Part of a small language model's weights: width 448.
Each number is 128 + 24 x the weight over its row's rms, rounded and kept within 0 to 255. Layers, rows and columns count from 0. Numbers have three digits each. The size before them is the row's rms in percent of the matrix's.

# up: layer 5 MLP up, 640x448, rms 0.0169, rows 97-115, columns 112-223
# down: layer 5 MLP down (transposed), 640x448, rms 0.0192, rows 97-115, columns 112-223
# gate: layer 5 MLP gate, 640x448, rms 0.0171, rows 98-115, columns 112-223
up97 100:103125141109117132076101153123141169103147133146140119136101172087143148111095131147116160119097143142107137148145142116172137098117116132151127117157121159119131123137110134159117153123133133114131168119153116084162120148137158127149152098154139184137182158100126117169150134141131149133137096146100117150115118163138155111109112164076
down97 108:139096124107130127125133103141134123119115153101126112143085135148115133151127103106118129162135151105099154137154155123132135115091150131115099097107140101146133095243112171100120117111127140116119118129110137255159132109135113123101117149146117163122113100169128131119128137118131118107114119125122119128151115119110162109121110135122
gate98 098:142115109125131107175114117126075129129145103128171113130138116130126154118145138119128099157144099161110084141125110109136086154122119156179159164114130133114133147080100133117140144119140139198118163125137123146117118135169123152137105145131136118136146102156105108100202063122146125128138140137123104135151117174142151133109135160099
up98 098:112129127118142163206143134145182153163091151122126128127146093122107132094120138159127142128117136130138133141143149158118129124096133109102109115183128086135144138105118137164145127108073202114146119098168099136125141147125138105077165132150128116192130131161147097089108138128129131118127155128129195166158142136120149134113131089190
down98 100:151146124117119115120100095158087158123120143181092138165085178109124101138124127131109126086100135120116105094143122109101104147134113070136132114152105156143123111100100120082175127136131124136111100123115149013093135141156157139125106063132106135168147129125141112148151166137177156140140113140130124100132189112118102127140149133133
gate99 099:126094114164152115175122131148141143131154169200158094125126135124089122105134093126147100089082147150133156102118126126131101112143151133154099089157141150153116129084120130154116101118120159139113164098130133152122137123120121126102149164124153129129136149092129127151108163125119150130170169108133118177113100155143087124136145154146
up99 099:091170106135109094138132083106156116085091108093159124104176176138079164144104137157091120098114136146162082097135104115098105098162118146116127146117136111113087115115156147133157122109146117100103103143104127098112123129148129127108149145168108152189160154123129110090101156138146140147139120135113113145114103107137120155173122105124
down99 095:151133104121161110131136166116129161070139143166168141124127141129144149135126115140112140098174137122104102145133136110103123120111109121145125145158145109073111112104162157130120103140086157151094149108097126099134113128168127101136108135094106133116087086151156148136151154137121093111128084109147121122177171145091131146109122128166
gate100 096:125174146140170087118135105139111107124116092071154144101135161121121142109130069098119127118088151075107131131080161144182134100154110113149116145146080094108106092146103145106156141111128112171123196102113136135116145126139136138149100129140128131147097172099121160106121099126112142087135182098095124113113108163129108155132131161140
up100 100:106129138144128126153145144153123114186087123126173125134099125109157102092104065110114115130161137094136138108117125145121182157148154157135119142140084121111154131141085117112167095133113129101131139157148157122127131119136137161151128142189129102096149157108105106156131169154138127168136143101155128103115095125127108120158063086113
down100 099:158125074137151138104143144094138106147167103100094115105104132112160140115100143188106096095144125148102080127115121129125182103107126131088148146159130134122109130163138128112118103104159137138144116165128140245128135105161151144139131085125123141129123066120130158160116138125150126147115142116153108136150102110147117124136129093135
gate101 105:100119105131148123145120096123146070138145128184147125138142117140136127133156136135116096114103114126158105139117097160147137141137133129099106114140099117068099143079196125132137165091097138162146170129150165108133102144103153115132138103094116102119125094124085126111107120106136116127121146099146125187145120132113089129134130129130
up101 111:116121070137086120153154088142122149155165112121097126107151109122119134181117112122104135086092107132175111138131105138125129155094122111135131128155140101122088138104130115089202134094093165138133142087093073137135153110117153151104120110142101146150136142152155140109119132132192112131153106116133135149056103103086119095123140146145
down101 110:114178077127163133165129094147124126127136156131129130151133136146075136138153134091125140134130121167128118119109095137126143140109130100140161123148138116074116023052100079157151134129129141139128076110136151036098161088144138132130095148132109131107156131099102141129103111108147125144130137091151133098140146165115112151128111118129
gate102 101:097107163114139130130123113115101102141153120163114115162116138114092178107097079142177122101081130118120128147101155141117153086163141131133116135112097088104158126111141155156153120146140130131132142177119108154118147123123133133153139111108117146117126157130122165152173124130109154122099114124165123126160107133110122173148123192102
up102 103:136094119101120122131095159098107142127109154124130115114110186150129128123081121126107139136155156111115117150154122103119142110090134116106118160157100129125120133132152103117138117073109169137116075140137106152124170152099155136119124094112135149150174138117120115147116105133091120151079095093152123161151122136110137144130119128124
down102 103:158052107129118139123153178079112146109131130089124120107126125144118118168118164135115088128140102174092103089126150132133140117101124118129098148136144162128121127162137126147132103115091149131157090120126046165134110113118123119142138105106160093130132117151137156136123104143099118090120113107116134146125142129155132149157147110180
gate103 099:159127103119127073141090096064098145122092056191150116155124152107145108129159135156138098162127141120117117125131117143145105138095098152147121129127139090118138132161137155144088162124187144142084141073142109098130113132102172124131164116105093161131116091171093153141125204086123135143111140161145100142111137125148109115145107164186
up103 100:138102137105115119100136132108088126126157108126103100115109114132105132102126146132115111151129112162099159102141114125085099098111119148093125135133091110189127135124142129152137139116166115163149125100137108146140139102107162127135128138120172139125127133081138125132142159086102141144129137162135105102107106155105104104112090120162
down103 098:117132137150151159191155106164119162145109127136154149098142138123097137148123183093130129123161133120119175106148151147123133105145177153105142090140153176160151197139108146117137120137141139114150177145135129137141163121146145133122110187136111128149116156098122101132179096144118142112144095124118118123126114093095158145101102158137
gate104 101:078149141132133127153102093092102146098163114132117081110134083151114083121119121132113155135120100145124117118125151132150108103181125132147104168139176099101154124149109178127139134179146119164138118134117109149144110128120124103109127129121175090117103091130152118120097102117122105150099140107113154147124111089153112131117127096127
up104 108:130134095131105127136097135146111145145124135133133128108138118168134104151133117137089138116097156143130103115116145130089130141164152163152121146080123160136157132142128103127115114149114104178140136131154112106188123160061115126108104113129130145136094135087129112152144183112121117124138113148159142069161145164133078126156155115134
down104 098:141144137161133150146119092160145133134139089162138142126148124132169108118160112133112062136121096159127125146084128123095161119152149149142143134106146105125111150170128122132119123106139137139135153151129119120157117130115132126136137157118090151171133091121104168169142141127130097129123120153153140133091143136114147147139127149134
gate105 102:151114136125136190100134148180090135102149131156146114135120150161124138094102096156111121147140150111110133154104159156171190149121098140133090084133086101087113115133145090147168211160115116153135123139139123133142083104145151109138145119137160152115112118102168136100098115159135130119139118102158107132140107093092132167143103120142
up105 097:143153160106151090167116137134108119165127098107138107107108129179180128162128158103144096140125134166143113124141126067123066136107153111101096135137154123158123142102157114175160070188145138159143104140128134129113108131116072086154118093142119089088127141135152099129161122145113147124124083126152136112149128122182135112106097098118
down105 098:129137130131099131171102111143121113156088119193166139151132106141118119133200138133127163125119144100124125111140097127147116189176153158139200170143114142132119121110148133109132065117157139113130120107126125068129132090106124041136117149133115121123160183140104145180118133138121142105129163156132128115127113136113104108154132101146
gate106 097:148157173147133120120135123118112106129177161162069121100114169142089112141074154148124138151122119123150112156137138162107125102121138162113109110132123134087120134115102091164150062136129159075122145154120148178117089110131163122153101128117143113124124134145095144166105130113155121120133133121093127125084106133125116185168136124126
up106 099:160101141113167130164140133136146146145109137111095110151117089142101117119166187130117112130126088127112167099094102109116101158094122155114168099150120110152146128140114135145134107113160108107140111100110111160156133116088107124095120171169162138197083213153153141117154117185128158130157098107143158129086146145106149163117126153146
down106 106:097118142133101164136136109123145105105142125113109136140131166141113122114113129118125155119118182148106143103131144123124132122115103096082135136147113149121150148179137108125125103144133125126119128114176116255134084133128125109161147118146138136135159092113108101122132105104161128116100107139080097122132126121139132115121156123117
gate107 097:151122111110119123144088126162118135117133133124182118119080144124183131108124109128125107105143121150125144128162106146130103070115161144119105092129165160120151136110108129101151140125108144102129136100109166103107117131103121092142131172082136171098120124143108165141165136161119131140131175133087098115122113155142119100105158114120
up107 099:108140075156138124139126168128142091127121118183157140133105183156140151155114114137144158188103137111092144150117118105157084118088130174135116128146123125183128131085164131114168081119125087177129139153148150160112143171114112089125129132125140120134138112126152129159138138155135094097120128122114153112110141110130115164115144130108
down107 101:089111104130114165196131120121122172131123129133123137161157132126098135130122126118099116185126156099114123145129126092097122141144131146126110095110112110099090161184126153141086143107134145137104148112145133208094117146089159150122102146136122118128119133131129133165129101150149115152105075126163157137128117101150148129089135145127
gate108 092:116155137125105129129172118141139185081118121127156119146119139142118092140122112140092138069111114149123124142165133114139124132103142075116126114165156126134131143115140118145132100143168139134135128108154156185118141143118143136163127112122167143179101099083094138158069156105167102147108115125131140129169117104136123100081150146136
up108 093:136122131111149112093071139091142109138113081157114127185112108127066162125176152097128098116151075126108139150118175125150140142151136082141157151119113139121139137107094110124068186130089101145166129159116159120115152117152131119114145119160118142108152138126126116132108093095117143129136132144147144136114138126130117118130137137164
down108 090:137122142159088147132165116135130107136127135170129110111119160155133093144110108207086172111117146125098097116116131132130148125106148124120134147177147099104119133144129153136138139108148126098110139117123148045147098121109125152159114149113148096119128106155156150170172167127111123118090136110106149154130096155129136088130130106060
gate109 101:139116163143141137163163141152130108129136134143154158120145120117159119096134096120110137110143155133126129146124177114147127142125083142148155124118156082153140109060138140125109122168126135093128139109138150151138161099177152120136109123110088109124150156112137144127103134107177174155125106133123138152091151151094158102149141099171
up109 110:105126067121148141081187110195145146135122136175150149100137119080141106152171132161158128104107142142093179105095139125105087107122185101132118095139101168078112107132158151129120118106088102163177149127120107124100124132160096119150124123134136162132124099147171114086107126144109125119146169125139119130132147095163101132119144157137
down109 106:164126057121123113112143164140149123112156144147131133130118136117102103140143140150136144102133159122052132129162125122092121151122118099128109108111135133086150057064144131086169143151143123098154112136127155030137154133119101123174127132140146116120103112118120149157138107123078077129136150068117109131135126103137149124141137107123
gate110 098:122176128133152163128172115141134136114154144136112123146084147133090105127125157136097176107084156099134119118139107189147144133096103122094111131136105104097114122113109126119132135094122114105126129138111127060111134094124150188113166125100155126119123165104143147100197149099134165162149105110155172115117107121143116136124103122112
up110 106:140138110114128127136152112107147141121111172126104131109124125094126112116124148130099157133116123123084116125145091121180102147087121120122135139112165108155130115091133116140135129134118111102133119100152163095125143130137138149093143099111152149158090111111166139114152111177116130124130096136107176116157114179093131136113097136115
down110 103:130099094119116117106142042140168130073129115137160164133149136133095101109097116128166154141147124106107143087175109135164162171097115120148172156100145121158154176098109145129113132157144107100142147109102112212145118151149129092106132105123154131153143130142123131120118113137106149144124073130146126100147156146126131080160143098115
gate111 095:118164140144165112125124080103094130108108115141164088155123101123120172117143108133138098170154106105155101132081110107100141102116110137085094122099121105137108135117151156143132128147162201149146142139108130147175113152108137150122123127121122161115115120108103178102131130123101125086138127124117134101142215079170089144164154096140
up111 101:155157145120162153153152148116142145152186139091121127120127113125073107161132132134122124143106086118101139089135100093114165127116204128089135185133095147145110149136132121124136127127083147118098114130059115168109131122134141160056110120155135132131157123106118105115142112122140091116156111111126126125149182100204142145157145133128
down111 105:105129158122085122142126151130101160117127143115111125146115101164113108145119170117123125148116124115079132117157124138146134092132128082146133122144110134156111087072118112113115121138081082091139067120126158156156161110142094121138108111140127088125145144124114145123130138137113093140107157120121133173123131137178154110114123160160
gate112 109:118071132132126124104114118124124131071179141136131123149131156103159109145096130089161125148102100111173107143114120121108147108149126129113079145124087131122146123160113156146095169134150145128125107181136117120148121126161132092126153167072104116121147133133129161095140135096106160131092121136167133125055142103179134169086131104116
up112 101:140137143108145147162114134092154107125116131171131121123150125120173090123121084153114140165115147104146124155144153107149168131158138129117141108113136147118103153131137121131139149085122103138123155163167132126144104112152125113145111119169137136111099125143135121100091133081115088105159136112117139139164183098103113148124146059145
down112 099:158146125149118133104125125143118098132150114106101114175151081159110111092120147116169141089125155125158114128120121100128111123129146090108118140139139104127150109109105081151113151103142124155102133111113104135144131108140117135105112106112097115119056127062117141115119160125118145109147137111121141097123142053092139121179074139118
gate113 099:065152174121108080116106077108131185111157135129104123180140149130110117100129135138098110099133141143138149159102138148126111150152117120141106147125167093111104132127141130085121165141138143106126165131082164155146124131128126107168151154160116111145101143137174131186099128144106118145085155123089179120142128125123151173135126115118
up113 100:120066165108109142122117152129152137160160164112150137169129133136109076131112139101115129089105092118117141179118110142127135131144124114097119133113079124146155132131113117150131155133160157078110184145166100117113141086113130127133128148100100111164139124141110150141126121125137105111095141139131166119135140133134155100121113136092
down113 102:175169160115136090127149166152067123146131119145133158141099123134102142102161120083132128104106150097143158118094136125115138117120113088143150099152102086138124082135130081128129160127131146103160198117110132027127160155123096143144111168136116132127101135123132125103120125101120122143138144141125126131152144143132117175087138127105
gate114 093:111130128146131106142119163161139154091164098120175132122111090138166121118103103164180134106105131120099115117129125119126157151152082127152110116094116139115124156114128125137106131130156098116138142110137144129116075121121115208140129182128112126095142144122097153115134152152131165092098110149109144091091143151136144140098128140127
up114 101:140125138110163106113128124095138113177140157121147123109154123118081128113167108135170103161131159090129146141121131148159098130140120129136104124149092152104131143134105121121129109119140144121121128118106115158123097125102113120144111104099132144071154159115106141113150141121126145141123139095137134105177104145139098125112117090119
down114 090:127132124122128101111111162140152118093145085159121168107158138139171136114119087137158134133128120082123121150097131108179099107144108133148085158098118126131118177149160118128123122143125095108136124161121124203098125111125098154146134140138135133072146128135140146166148152128114135124127092117139133142115072141204147123091154177126
gate115 115:118159089129170106102095130128089127105146071159151094186096141122135156129162131111157134083141098129110127111152133150133122121083103089119161121092103092122145123106178124158112150166144113136130118133133130125091147113135100155130110137139152141155088149130111168119125116172148157117138122113089113129144137131109083116145166094105
up115 102:130113083197098135130106098131150161134122080097141151079151160104105114146132085076121161157122138182104127142141108097118119148129127138113153141146119120123137157164127130119103102104120142113120124141107124122135167133130164140126128137155119133108149149129119124188092169115137108065151129126131117092118149131140112111125101130137
down115 091:144119119127120150130179117159117118162079167124140174132126138138111124127122085135147133137088166164143159129101102115088116082168148139150117123155142161118121104140133118101151102080140165109120144145121118140183126181146092185126131141162145083115105143119095102112133160116144162120116109117138132068098126123120150139153112151130